config.toml
hidden_act = "relu"
norm_place = "pre"
rope_theta = 10000.0
bias = "none"
optimizer = "adam_variant"
lr_head = 0.00801
final_lr_fraction = 0.02
batch_tokens = 131072
max_seq_len = 256
doc_mask = false
train_tokens = 460200000
Each number is 128 + 32 x the weight over its row's rms, rounded and kept within 0 to 255. Layers, rows and columns count from 0. The size above them is the row's rms in percent of the matrix's.

# layer 5 MLP down (transposed), 1024x256, rms 0.0561, rows 484-536, columns 128-191
size [101 110 124  97 111  88 105 103 103 103 108  97  98 106  84 105  99  97 100  80 104 100 112  98  95  94 118 111  88 109 105 105  88  80  77 105  88  98 132  97 120  98  95 109 104  87 100 105 102 110  93  96 107]
[[163 132 153 130 141 134 111 103  95 132 123 186 174 104 100 129 151 134 152  74 132 172 109 115 141  85  72 169 116  64  97 182 146 157 116 133 108 137 133 142 194 136  93 139 162 103 173 136 165 135 105 125 147 157 162 140 130 141 104 177 139 206 122 109]
 [ 51 112 130 138 134 112 153  78 171 121 179 123 130  92 195 110 137 145  89 167 113 108 111  65 151 102 105 114 114 145  99 122 121 111 149 188 112 112 135 155 112  59  73 153 169 138 183  93  87 167 195 119 136 124  74 145  86 132 158 126 149 126  93 117]
 [220 130  83 126 177 130 157  74  99  85 131 121  99 158 158  97  98 127 107 101 142 103 131  92 166 127 125 108 160 143 106 141  85 110 143 161 108 103 147 151 145 198 152 148 174 142 117 105  91 122  98 164 186 148 147 187 153 103 179 109  90 130 162 138]
 [187 151 152 108 215  83 139  72 130 134 141 184 126 142 114 123 136  68 103 111 114 100 115 137 125  76 112 128 165 122 109 127 112  88 135 144 128  94 108 160 121 172 107  80  99 122 157 103  90 160 131 113 132 174 162 149  87 147 115 157 179  72 105 105]
 [151 140 111  88 102 152 105  75 136  56  97 164 142 118 145  90  87 103 132 118 127 131 132 165 202 169 128 103 156 176  74 110 173 112 167 125 112 104 114  92 165 119 157 157 143 189 131 133 109 142 206 122 119 140 182 126 101 153 125  86 110 134 189  84]
 [132 143 108 144 202 160 149 118 142  93 109 106 109 145 138 113 101 162 195 163 155 194 126 112 113 122 150 156 115 134 133 123 169 109 158 129 158 143 110 128 119 140  76 114 169 138 152 130 105 154 117 153 124 139 147  59 135 107 118 116 104 185 139 168]
 [111 117 112 135 159  99 159 124 141 121 184 135  92 154 117 117 114 140 131  73 149 188 105 111  98 198 167 189  38  93 135 137 136 142 105 164 137 114 102 111 143 128 103 183 167 125 152 143 135 180 172 144 146 117 122 138 104 115 122 131 187 102 122 129]
 [ 98 114 168 114 141 119 113 161 121 182 137 141 121 105 111 109 117 162 141 132 136 116 108 142 172 138  87 172 138 109  89 144 169 122 160 107 177 122 135 115 114 159 128  87 150 166 102 166 162 131 151 137 140  89 173  65 108 125  84 165 106 128 161 149]
 [182 158  89 137 118  81 149  66 120 152  89  82 119  83  68 130  78 128 102 202 122 126 153 119  81 122 148  93 186 216 146 101  78  91 164  75 118 183 117 106  95 125 164 132 118 107 115 141 110 152 146 192 141 100 129 121 142 126 137 148 102 142 126 108]
 [133  79 138 166 118 141 160  95  89  91 141  53 141 116 173  64 183 162  99 135 158 152  80 113 189 171 141 128 143 136  30 116  89  96  58 145 143 195 159  75  78 130 164 124  63 118 180  89 109 147 148 178 119 147 158 125 121  68  83 169 158  65 149 137]
 [101 176 139 162 141 132 163 165 208 120 157  97 146 134 154 112 194 133 113  71 149 171 175  97 129 124 112 145  55 126 112 151 133 161 103 165 110 118 155 120 136 115  72 139  99 133 130 165 147 144 106 134  91 164 126 181 123 107  64 108 141 125 141 112]
 [142 121 163 130 183 105 138 161 158 105 130 137 119 132  51  95 119  87 154 147 149  83  91 161  98 167 128 196 105  90 152 110 136 105 185 143 138 120  96 153 202  98 184 132 102 115  87 165 118 115 157 106 139  77 117 163 160  93  75 140 162 186 161 127]
 [160 156 101 177 134 112  88 198 159 143 149 128 130  63  98 145  79 139 244 117 134 143 114  80 160 132 141 143 143 123 145 101 106 159 193 101 135 132 113 122 169 107  88  76 119 124  93 157  98  77 104 146 110 154  80 162  91 130 150 135 151 201 111 178]
 [ 75 121 157  65 129  90 129 104 104  99  82  80 116 127 204 108 111  67 100 185  79 111 150 138 156 120  86 149 160 107  79 108  98 145 149  79  88 124 161 128 126 121 112 111  97 122 152 162  94 138 131 173 137 134 168 126 181 105 129 138  96 103 139 204]
 [126 113 161 150 134 105 117 104  88 124 151 103 100 133 154 124  84  80 108 130 143  68 113 115 120 122 160 112 107 145 156 155  83 147 147 174  85 171 187 148 146  86 153 180  56 113 136 145 169 115 189  93 111 114 157 155 128 130 143 114 153 137 105 142]
 [123 112  66 204 139 127 134 129  90  83 205 133 140 118 121  76 132 134 100 154 109  99  90 136 142  63 130 116 138 140 107 149  95 110  96  68 153 146 125 127 166 129 100 115  56 110 184 147 123 186 138  94 177 109 160  79 150 170 152 170 169 174 151 125]
 [136 135  98 166 157 165 134 114 106  94 160 111 107 148 158  92 105 161 203 141 138 116 118 118 144  95 202 126 123 138 160 116 144  97 179 124 162 178 149  85 142  95 157 136 101 143 126 154  78 138 148 149 136 143 108  76 151  93 154  77  83 118  83  47]
 [123 108 181 111 134 112 163  92 116 167 157  42 142  99 107 125 124 174 137 126 127  59  91 114 121  92 118  69 154 125  91  74 172 110 178 118  80  59 138 124 134  94 100 116 117 118 104 118 140 109 158 143 105 108  97  90 125 134 112  80 135 158  97 123]
 [ 91 116 101 108 210 133 114 127 150  93 137 130 132 212 115 129 155 156 127 139  99 143 162  70 142 126 126 126 100 163 168 202 133 128 116  82 178 108  75  49 147 109 171 112 109 134  96 112 155 136 131 201 111 149 106  91 106  85 152 110  53 147 111 111]
 [115 116 113 191 175  46  95 122  82  73 118 145 117 168 137 124 110 128 146 137 116 123 159 183  60 139 145 107 114 141 127 106 118  69 152 142 136 156 148  97 102  72 126  83 212 180 190 129 118 139 110 130 156 130  81 121 134 123 166 193 183 176 119 162]
 [171 126 180 186 117 141 160 121  96 100 225  55 128 110 136 128 155 141 151  64 159  97 119  88 200  68 115 103  95 162 127 139 103 121 100 141 136 115 139 111  84 147 103  95 164 119 157 115 153  75 143  95  73 154 135  96 117 146 118 150 116  79 139 145]
 [118 123 131 162 153  92 106 104  78 140 201 124 119 110 124  76 135 116 153  96 168 113 168 167  70 118 115 137  95 114 119 155 178  84  76 117 141 122 116 156 107  80 124 117 140 167 165  94 154 150 140 154   0  98 124 121 143 154 109 109 154  85  94 143]
 [149 172 142 173 152 101 111 128  91 136 171 158 164 136 106 166 148 183 153 150 146 198 162  97 175  90 112 162 129  95 104 152 146 103  86 105 159 131 153 188 128 113 147  97  63 132 135 147 132 163 101 145 158 118 154 116 116 119 145 112 181 134  97 102]
 [ 69 113  97  73 146 136 141 110  80 137 130 100 130 113 165 133 172  87  95 104 127 117 141  91 114 113  92  82  71 144 119 168 124 104 149 123 132 140  75 111  97  88 220 144 151 151 132 180 103 161 141 132 142  75 130 122 181 153 180 186  87 169 141 142]
 [131 122 140 190  99 168 148 146 102 163 178  77 131 121 135  94 134  95 157 151 117 132 148 143  74  73 216 161 158 115 144 118 100  88 113  54 184 109 200 146 107 137 176 122 167 147 121 140 154 124  97 141 110 110 182 115 102  66 126  99 122 131 107 140]
 [113 141 159 129  90 159 102 143 124 130 120 144 141  99 196 174 101 118  70 113 159 164 135 159 117 150  88 122 126 135 121 159  91 135  92 141 160 104  73 133 145 145  90 205 124 117  98 120 154 154 167 120 179 150 150 154 150 193  78 138 126  99 106 118]
 [134  91 159 142 166 137 113 119  86  36 115 155  79 103 162 117 125 217 163 144 110  86 106  93 146 105 111  99 110 124 136  98 104 120 212 141 137 146 159 134 143 168 107  83  97 136 123 178 121 147 132 122 133 134  92 138 182 139 153 106 134 131 209 152]
 [137 133  91 174 118 102 122 143  57 116  42 107  99  97 158 150  70 139 108 113 103 137 121  62 155  90 107 125 147 136 138 101 128 102 115 142  91 115 154 100 120 138 141  90 166 116  97 107 148 145 118 111 120 117 152 124 178  47 104 134 124 174  90 145]
 [119 171 207 113 152 126 138  83 157 155 154 150 162 168  34  52 105  97 131 131 189 142 106 100 120  97 136 132 156 127  85 154 133 209 145  92 101 114 141  90  98 163 106 124 109 159 109 135 142 108 131 135 129 169 130 162 205 132 111 141  93 122 134 156]
 [155 128 104 116 132 114 185 111 148 123  94 136 119 141 133 155 111 151 108 145 142  97 109 169 149 137 138 107  72 174  95 162 167 103 118 112 113 123 136  81 121 115 171  97 151 114 123 150 178 161 140 161 154 173 160 142 183  53 134 112  78 106 103  83]
 [ 97 126 105 129  71 156 183 131 138 129 169 151 144 122 158 137 154  94 147  80 161 138 127 123  97 142 104 154  70 138 146 145 118 133  80  55 117 172 113 124 142 156 153 136 138  99  57 156 137 106 107 157  87 122 161 118 107 155 110 125 136 135  96 179]
 [ 89 132 102 132 109 120 122 134  74 103 187 185 142 151 101 150 172 172 112 161 113 138 134 100 141 107 113 116 171 167 148 142 109 116 141  99 101 183 124 145 189 165 127 133  23  84 153 158 150 129 194  94 104 130  75 151  79 157 138 145  91 137 125 149]
 [ 65 186 166 178 175  83 130 107 142 171  80 104 132 136 122 138 133 189 131 154 136 148 147 123 148 160 148 137 138 184 131 148 114 143  69 131  85 157 120  74 100 183 130 117 139 139  99 150 174 139 118 130 117 176 110 125 170 182 103 101  90 143 174 110]
 [140 130 100 158  65 147 147 143 114 120 127 173 145 109 216 158  93 114 164  69 196 171 154 147  75 101 139 130 104 140  97 148 153 101 117 111 143 114 115 105 102  91  58  99 171 145  62 138 161 141 142 153 106 130 159 127 178 153 127  63 195 152  63 135]
 [117 128 194 147 121 166 116 141  81 110 149 144 141 125  96 156 156  80 134 114 109 136  89 155 111 168  84 162 113  93 146 113 211 125 174 122 114 117 111 107 127 133  94 105 139 138  59 180 177  92 151 180 117  94  92  80  93 107 128  72 180  86 148 143]
 [169 144  68 124 122  91 132 125  92  81 117 123  97  96 131 148  89 128 165 175 196 169 110 202 108 151 161 111  84 129 138 140  64 170 120 141 135 145 119 138 142 143 150 105 132 135 117 122 104 151  72 119 172 150  77 162 130 144 120  75 120 139 158 169]
 [178 201  83 134 121 106 112 126 158  98 140 166 116 116  76 114 152  94 179 159 123 141 136 166 137 135 150  56  85 143 103  96 141 144 113  95 167 122 174 127 135 107 129 106 109 162 118 139 140 152 118 130 115 112  60 151 126 111  78  82 126 137 199 120]
 [206 126 139 146 131 135 167 150 142 126 110 129 159 135  54  84 165 157 146 178  75 139 139 108 134 167 144  99 155 137 143 139 199 130 160 160  75 133 146 144 169 110 132 106  88 165 105  94 161 138 140 152  56 142 148 141 143  86 141 144 154  94 174 101]
 [ 95 157 160 101 144 163 121 144 128  97 147 106  68 160 219 137 123 185 178 158 123 128  80 143 132 184 121 133  81 125  97 109 127 118 122 166  95 116 126 173  92 117 144 152 100 159 155 147 160 185 141  77 183  93 169 149 106 137  61  82  72  81 153  99]
 [119 127  92 163 131  90 120 167  98 106 143  98 162 103 121 153 123 182 144  81 142  85 116 122  91 203  84  83 126 152 112 163  90 100 135 120 136 104 101 108  78 170 132  96  74 150  92 144 102 182 123 121  82 104 128 102 123 198 123 123 171 123 107 123]
 [129 130 162  72 124 158 213 142  75 155 143 161 119 126 100 132  90 113 144 138 157 118 167 116 149 197 127 156 172  89 111 168 127 122 176 171 111 183 127 167 168 107  66 180 127 182  23 137 161 142 121 111 142  90  95  88 136 129 107 114  82 116 157  88]
 [148 173 138 140 223  81 118 135  95 125 142 109 120 117 111 133 136 131 130  75 164 130 111 152 188  80 119 120 123 172  81 167 125 132 121 128 138 104 110 113 111 120 179 188 159 152 163  96 132 131 105 124 110  87  81 144 125  87 131  84  96 135 123 157]
 [ 84 176 118 153 111 106 101 147 167  88 125 137 125 130 123 157 131 133  84 124 125 156 142 127  81  97 100 119 122 118 135  90 178 174 252 120 120 101 164 141 143 145 141 125 118 169 105 107 164 134 120 142 109 119 123 180 158 153 136 132 109 184  99 164]
 [164 197 149  54  92 127 144 132 125 137 107 185 148 184 117 112  90 147 110 159  85 130  54 135  84  89 135 121 123 168 145 136  96 145 174 121 128  86 101 132 186 175 168  79 118  73 178 159 142 137  75 129 167 135 108 127 167 143 102 155  99 149  90 132]
 [141 102 165 111 147 114 104 125 143  94  93 128  84 134 128 113 123  97 139 134 169 114 113 191 111  85  97 161 178 112 102 124 225 123 113 151 120 129 166 134 159 128  78 172 128  89 160 109 117 125 125  81 115 100 138 146 173 140 144  63  57 140 144  82]
 [126 148 147 214 174 123 156 158 162 100  95 130  95 136 158  87 119 142 166  95 119 200 127 153 124 103 149 123 167 125 158 139 114 131  92 144 115  98 132 123 108 102 140 161 158 154 139 163 150 136  82 158  48 109  99 109 131 128 157 159  85 176 182 168]
 [105 187 143 154 101 149 160 114 128 155 161  97 100 144  81 101 145 126 153  58  97 106  97 116  79 120  91 139 122 120 107 112 144 103 114 156 139 156 146 112 145 127 150 187 128 120 151 180 141 107 160  98 107 103 139  66  54  62  85 121 132 155 168 147]
 [161 128 121 121  81 162 149 121 159 120 127 146 144 113 139  99 102  79 155 128 150 127 146 173 116 138 208 151 206 135 114 113 131 105 147  62  83  99 163 127 181 111 110  56  74 201  42  74 140 101 162 118  70 203 129 167  92 149 156 199  65 102  89 167]
 [122 104 161 210  94 131 101 131  95  84  95  98 120 117 196 106 101 100 108 149  91 175  92 137 132  90 116 119  85 125 190 160 153 113  74 124 200 125 121 149  84 151 130 102 101 215 172 146 115 149 129 135  75  80 124 103 113 120  94 170 131 162 198 137]
 [191 169 159 130  48 116  95 110 122 162 110 115 149 165 201  90 131  82 114 102 115 121 131  98 129 123  83 100 121 117 124 150 147 143 124 190  95 113 131 133 117 152 154 166 121 134 109  95 115 125 151  49  95 176 116 124 146 131 184 171 158 175 144 133]
 [144 153 183 115  68 145  93 108 122 216 148  98 149 147 145 114 171 155 124 227 110 153 137 111 175  76  83 164 102 128 110 148 105 128 119 175  69 133 151  98  97 144 140 166 186 128 143 158 159 120 147 146 175 119 163 101 128 112  94 113  89  95 161  77]
 [160 116  51 142 110 128 116 161 175 143  84 181 114  89 194 181 153 177 125 176 118  77 138 119 144 112 147  99 175 154 202 143 119  91 110 176 124 147 117 123 164 109  89 134 144 131  95 155 103 148  98 123 182 140 126 113  79 104 121 136 181 169 105 133]
 [141 100 108 101 132  91 112 149 117 160 107 157 121 147 138  66 120 142 134 122 156 153 113 139 102 167 124 147  87 129 135 143 174 177  41 122 136 160 107 191 143 159 116  71 128 125  95 130 116 113 120 148 121 191 115 111 115 151 140 158 108 119  86 182]]
# layer 5 MLP up, 1024x256, rms 0.0626, rows 485-536, columns 128-191
size [ 92 101  95 113  88 111  95 103 101 110  97  95 106  85 107 105  96 100  91  99 100 110 102  99  90 111 105  96 109 103 106  89  89  90 105  90 104 121  99 112  97 100 111 107  88  97 106 109 109 104 102 108]
[[141 173  43  92 130 178 104 145 147 120 144 174 109  76 138 153 102 140  92 183 131  85  85 125 122  78 192  97 117 118 132 100 109 153 114 150 136 108 140  97  67 123 100 133 152 191 183 157  50 121 151  82  81  96 157 103 143 118 141 169 196  92 107 152]
 [ 93 155 136  91  84 163 163 120 146 118 131 131 127 100 168 146 175  85 100 127 118 145 135  75 126  63 131 137 194 136 164 129 108 112 126 137 111  77 160 131 134 146  93 134  83  70  88 232 109 151 158  76 174 116 132  83 132 172 165  94 154 141  92 145]
 [ 74 120  95 100  63 123 115 186 195 150 134  62 108  86 162 129 121 116  89 112 141 130 119 109 100 116  84 203  65 130 157 119 153 185 116  94  98  66 141 120  81 196 111 160  82 115 191 104 119 108 117 105 118 145  97 141 106 184 101 112 138  95 119 201]
 [159 142 176 158 122 167 131 171 175 131 114 138  62 138 115 157  71  49 116  86 107 123 149 115 139  67 155 121  93  65 152 180 153 148 123 156 146 164 110 126  98 144 151  97  71  92 179  33 123 110 157 134 132 152  95 115 124 196 160 146 105 120  69 163]
 [ 30 121 142 122  57 147 141  69 171 116 150 124 169 125 135 119 159  96 106  97 167 138  79 112 155 132 100 190  87  75 136 144 142 203 130 112 166 100 152 134 131 121 147  95 143  96 107 144 120  62 154  71 186  28 120 133 119 157 131 172 169 137  74 127]
 [ 72 127 153 124  64 105 112 118 141 166 161  97 152 155  78 114 148 102 129 120 103 140 111 122 120 118 140 115  73  99 149 131  83 138 133  96  94 145 152  88 129 166 163  93 163 112 132 110 131  84 123 107 148 151  94 177 122 113 150 216 100 161 144 161]
 [135 161 151 159 117 126 131 131 123 165 181 120 161 151 117 108 130 149 134  76 132 119  64 139 137  84 161  91 121 134 141 137 100 122 180 166  98 141 105 115 185 132  45 148 146 110 137 144 124 115 115  73 186 111 121 136 122 161 121 157 117 105  94 221]
 [ 86 144 148 136 161 158 146 124 145 142 117 117 128  91 186 152 146 154 147 117 126 128 103 120 104 118 142  38 145 116 139 125 147 134  49 121 122 128 148 145 136  60 111  91 119 104 171 200 104 138  89 165 138 143 117 129 187 133 154  80 141 166 117 134]
 [181 188  98 142  93 175 144 166 119 148 153 134  88 106 126 117 157 128 166  65 150 135  99 139 116 130 159 135 112  74 157 127 178 137 111  91 155 164 157 165 150 134 136 181 156  69 143 168  61 162  96 115 149 129 117 168 138 157 139 128 126 153 104 159]
 [127 150 143 167 108 112 130 182 123 170 142 101 117 124 138  99 123 131 103  94  83 146 139 106  97 119 145 128 107  99 132 146 147 112 162 179 107  83  74 156 149 127 122  89 147 158 137 110 141  66 140 128 128  74 107  70 121 154 111  95 165  67 105 130]
 [126 179 107 121 110 116 170 161 138 111 142 105 154 140 153 175 144  97 136 105 136 163 148 123 115 104 156 130 156 136 128  90  83 122 118  66 122 140 140 153 136 149 107 162 125 137 200 151 174 108  97 137 135 127  89 118 141 166 113 135 157 130 154 132]
 [121 146 200 127  91 193 157 139 172 136 129 113 128 121  68 156 127 148 150 126  77 128 118 145 116 108 128 192  95  90 169 138 180 151 140 107 115 194 141  97  67 170  83  94  94 163 161 133 116 116 155 112 140 176  88 159  55 132 138 138 125 111  90 134]
 [113 116 103 106  72 149 118 145 197 144 107  90  65 140 144 124 119 166 146  86 154 188 104 143 169 117 171 136 126 140 184 122 113 166 164  98  92 124 141  74 111 140 167  80 108  74 140 103 204 208 181 155 141  88 145 169 127 144 142 150  72 197  75 143]
 [107 102  94 112 128 132 164 129 110  91 159 154  95 170 139  94 129 211 156  89  95 122 106 124 141 137  77 104  55 134 135 118  82 137 103 122 106 142 166  79 102 127 115  88 104 183 130 128 144  58 121  97 145 105  71 138  72 159 136 130 181  86 151 148]
 [144  99 149  88 164  63 138 111 140 115 156 209 107 128  82  94 128 187 141 171 138 147 156 119 167 125 135  62 158 136 161 108 153 128  99 147 124  43 135  45 103 154 121 133 106  93 108 133 128 152 111 103 142 107  97  92 126 115 159 138 158 141 152  89]
 [115 168 161  89  92 166 114 109 128 124  99 117  71 188 166 140 166 187 127  97 115  76  96  49 142 119  75 107 113 106 130 138 176 158 120 147 127 116 102 184 122 105 112 136 117 117 118 142 154  48 146 116 140 159 153 108 117 141 108 144 115 111 109  96]
 [ 38  73 115 159 156 166 118 125 133 125 167 138 100 136 130 159 165 110 133 105 128 149  85  77 118 106  87 120  83 126 140 113 123 160 119 135 103  63 184 109 131 134 135  92  91 140 137 165  89  32 166  91  83  66 135 104 155 165 103 132 159 133 135  69]
 [165 135 131 103 160 146  75 128 164 101 107 150  89  71 125 157 135 170 160 134 147 118 131 119 119  92 107 150 100  73 184 108 153 115  71  75 192 141 107 111 115 141 121  99 185 119 139 144 141 155 160 140  99 122  85 150 138 108 148  87 106 103 100 193]
 [125 132 185 192 140 159 137 103 150 179 161  77 128 100 116 133 128 160 130  75 193 119 123 215 161  66 154 136 152 158 176 143 218 146 141 144 185 156 113  80 165 127 188  64 114  76 159 114  67 159 138 139 161  88 108 141 137 140 166  68 146 121 149 113]
 [142  38 111 148 102 133 117  93 103 100 129 113 127 144 157 117  96 135 197  79 158 123 110 116 103 125 181  75 141 103 205 120 143 122  87 115 196  81 167 104 101 149 160 122 129 119 182 129 120 148 164 107 122 147 116 159  86 160 142 113 110 120 126  91]
 [106 180  84 111  88 125 153  97 159 122 142 117 115 198 110  91 124  75 174 120  93 164 123 141 120 115 125  94  71 135 119  39 148 170 123 170 158  96 151 169 118 101  90  95  86  65  99 118  55  91  85  95 107 124 143 163 157 148 177 139 161 104 159 133]
 [113 171 120  98  71  84 111 121 159 129 129  76 203 183 141 126 139 155 128 103  76 118  93 113 146 128 122 170 113 129 108 161 122 106 100 152  96 111 124 181 123 210 119 136 176 128 131 112 103 162 145 108 114 166 103  94 101 121  54 129 111 186 166 100]
 [112 146 161 104 102 129  94 175 208 128 159  59 111 126  70 120 142 150 116  55  99  74  10 124 171 111  77 177 154 159 156 127  76 112 193 122 155 181 135 147 138 110  83 127 166 130 153 109 219 184  98 124 141 157 120 135  92 106 146 170 103 152  80  97]
 [130 122  47 130  73 110 141  68 127 121 172  94 116 130 148 169 100 112 117 134 104  81 116 168 178 131 147 124 117 129 138  88 175 154  85 145  77 102  81 123 167 126 168 148  72  87 214 137 121  57 141  94 221 209  95  95  88 169  83 118 173 108 140 172]
 [119 178 172 132  51 178  96  37 145 180 222  82 119 153 124 157  83 124 112 116  98 118 121 129 137 123 104  69 133 124  99 163  85 140  93 151  87 147 120 141 103  88  86 173 110 114 172 167 134 104 152 110 141 106  91 100 105 197  49  94 138 138 133 102]
 [161 127 126 126  68 150 142 233 109 176 166  65 106  46 133 107 108 126 122 137  64 142 136  79  96  99 124  95  84  73 162 168 119 157 108 122 172 179 159 116 115 160 151 165 123  86 218 115  84 135 185 135  69 149 107 107  94 151 114 131 133 114  77 165]
 [192 180 152  99  74 128 133 103 120 135 162 128 154  64  60 127 126 150 140  77  84 119 104 126 114 118 141 158 133 165 132 132 106 135  73  98 149  80 169  78 119 172 130 154 140 108 135 160  52 154 174  89 110 112 103  97  67 116 118  67 114  70 125  82]
 [139 139  99 111 153  96 179 130 108 136 129 134 176 141 155 114 159 137 139 109 100 205 104 151 156  93 148 184 115 112 128  98 112 123  90 106 164 133 131 148 126 124 111  95 118  98 186 117  79 120 117  95  93 150 103 150 137 125  50 117 180 133 108 126]
 [111 141  73 183 120 108 116 140 160 145 138  53  79  73 140  93 137 157 114 126 173  87 135 118 138  98 119 115 149  90 124 123 155 113 119  80 114 126 127 147 132 114  72  96 141  95 118 114 105  91 106 133 175 194 157 132 141 126 116 109  95 113 120 134]
 [114 153 191 113 132 166  88 110 189 155 164 144  83  97 131 108  70  94 161 123 206 135 132 149 160 136  84 145 118 138 176  87 118 156 174  82 131  96 107 115 106 152 149 173 138 145 119 165 164 142  92 126 102  95 131 134 153 158  61 112 116 178  86  95]
 [ 70 156 165 134 107 155 118 104 165 149 156 151 160  83 172  77 105 155  91 144 121  94 120 135 156 129 122 154  93  99 166 103 138 154 100 141 113  74 129 174 111 101 167 118 113 163 109 115 141 133 108  99 108 177  97 115 146 135 104  86 143 119 124 104]
 [168 116 110 117  98 128  97 107 127 124 122 140 148 117 132 127 114 103 140 132  73 139  86  92 148  90 138 150 103  87  88  77 140 143 160 112 194  88 151 181 165 101  75 108 151 131 161 104 121 103 126  89 145 120 157 154 106 143 116 130 167 110 121 168]
 [142 138 100 164 200 157 157 175 142 137 134  93 156 140  70  81 115 143 144 139  88 101  85 122 148  95 143 131 116 168 167  50 107 154  99 138 142 109 189 151 132 127 131 116 115 127 152 159 162 144 155 111 124 168 120 149 128 102 141 186  89 101 106 108]
 [117 160 138 119 130 120 104 105 145 117 146  73 110 126 109 101  77 110 158  83 147 191 123 168 190 124 119 143  75 140 128 120 232 148  88 135 117 177 150  90  82 105 153 178 185 167 155  94 130 143 137 169  36 123 118 110 189 141 107  92 151 123 146 118]
 [135  97 116 165 119 128 129 123 140 184 185 166  86 188 117 191 136 118 173  82 164  92  78 107 148  94 158  80 165 134 155 111 102 115  28 131 116 133 160 195 138 131 108 121 135  59 129 113 151  80 120 114 100 138 148 136 111  82 118 117  74 136 184 129]
 [127 123 180 114 117 148 117 111 141 173 176  82  88  92 183 127 156 176 127 107  87 142  79  96 130 141 108 154 158 164 144 181 135  95 141 149 146 170  72 143 109 149 120 124 110 157 124 121 156 117 145 108 140 110 134 107 142 144 122 169 142  92  64 144]
 [137 139 110 117  55 163 147  99 160  92 139  53 162 106 199 142 122 182 111 100 102 165 119 125 122 113  52 113 143 138 155 114 165 136 136  92 159 128 129 211  57 121  97 131  98 121 114 143 115 117 176 135 131 117 123 125  62 139 160 152  91  86 118 143]
 [ 63 146  57 169 126 167 112 151 128 156 176 133 142 127 141 133 169 130 105 118 109 124  79  95 123 100 142 185  38  97 116 161 141 120 153 132 130 134 193 175 120 109 169 154 140 118 224 131 165  39 174 134 122 102 128 155 158 130 114  95 160 133 123 109]
 [174 198 103 158 122 119  99  69 156 155 123 138  68 133 157 144 129 133 148 140 106 153 105 131 114 118 194 101  95  75 113 166 123 107 140  68 127 197 170 102 121 201 137 181 151  80 146  78  95 169 102  81 115 163 132 118 122 126 116  79 137 111  91  94]
 [107 120 131 173  92 133 106 115  76 162 153  73  98  97 140  88 130 154  95  81 100 122  61 110 132 122 158 178  93 120  88  72 167 171 146  91 134 150 111 120 109 162 142  86 143 167 151 158 104 156 124 139 107  66 114 153 179 181 174  78  99 127 134 185]
 [ 88 105 145 139 128 104 101 155 100 149 154 120 108 171 114 112 136 119 145 109 184 106  88 157 130 113 145 181 191 125 193 126 202 144  73 146 128  86 130 140 154 160 141 192 111 134 120 117 117 103 128 108 129 151 125 106 104 163 124 115  91 147 116  87]
 [ 97 127 132 118 102 147  76 116 140 111 132  86 105 142 139 143 126 122  90 129 178 106 118 152 134 114 126 101  26 136 131  98 122 112 128  50  92  88  81 183 161 110 117  59 110  90 108 103 153 136 109 129 190 178 104 172  86 171 153  73 134  88 162 175]
 [150  87 165  98 114 103 141 138 192 109 199  63 104 105 134 183 149 121 173 112 154 144 137 136 148 128 125 160 143 101 174  92  18  76 161  73 120 109 102 131 152 125 146 133 164 105 127 124 149 122 155 107 121  77 121 127 138 143 110 153  91  83  96 123]
 [117 196 184 154  86 125 146 132 147 164 144 100 121 127 103  82 147  95 110 111 141 152  81 117 115 145 102  66 175 121  88 113 159  66  81 120  82 131 184 106  54  59 103 177 164 145 153 112 123 100  85 121 161 110 105 141 167 125 150 108 141 145  72 162]
 [143 142 174  90 153 196  90  74 152 129 142 162  71  88 161 105 146 188 148  92  76 107 115 119 147  95 149 101 126 118 132 135 169 107 108 190 111  83 124 130 100 120 100 155 122 136 129 118  99  66 121 150 106  69  91 100 143 112 129 142 143 136 108 121]
 [127 179 127  84  82 171 154  42  98 182 126 190 125 170 153  92 131 128  89  92 131 104 118 135 114 145  99  70 157 109 141 121  31 155 135 147 139 107 195  67 158 151  89 126 103 144 152 169 131  74 152 101 188 147  74 143 126 150 184 133 121  54  99 123]
 [101 146  62 129 133 132 116 117 140 128 129 142 195 152 144 137 127 115 154 100 152 176  78  59 133 114 157 118 108  97  94  99 104 134 120  95 136 111 108 125 142 209  94 151 142  72 169 141 128 138  83 131 189 116  93 142 136 113 188  58 144 159  99 148]
 [167 139 154  77 129 141  88 152 158 127 160 136 104 114 120 141 145 178 161 144 156 128 123 162 147 105 109 129 130  99 127 110 127 112 182 184 130 116 167 125 137 158 144 125 137 119 148 194 155  96 142 124 115 121 148  94 168 150  82  92  94 216 136 114]
 [155  98  39  79 100 145 136 135 163 166 156  89 174 163 155 137 122  68 110 101 202 133 103 105 121 130 132 163 140 122 122  95 180 127 151 196 151 117 125 175 120 175 147 168 108  68 141 117 110 112 144 143 112 143 133 159 124  95 160 163 148 176 109 110]
 [ 92 203 188  63 134 139 136  72 116 157  99 142 123  87 136  75  82 136 138  99 135  77  97 167 150 110 115 101  78 102 135 102 123 101 114 179 119 165 154  78 107 154  87 150 138 137 162 156 124  88 155 119 132 118 155 162 168 113 204 118 203 148 115 141]
 [156 130 102  77  81 175  97 145 122 166 141 172 111 152 177 102 104 156 132  98 116 122  87  98  65 119 113 175  78  93  75 152 118 115 120 121 132 101 141  14 123 105 105 191 132 137 148 108 135 148 177 118 130  48  87 103  93 166 106 173 133  84 142 161]
 [148 147 115 120  85 124  62 143 183 143 137 123 130 117 105 196 145 105 107  94 171 169  89 108 132 105 158 150 113 130 128 122  89 104 162 122 122  79 141 133 110 169 133 183 153 124 164 112 108 127 139 115 208 160 126  99  78 137  46  83 152 130  92 122]]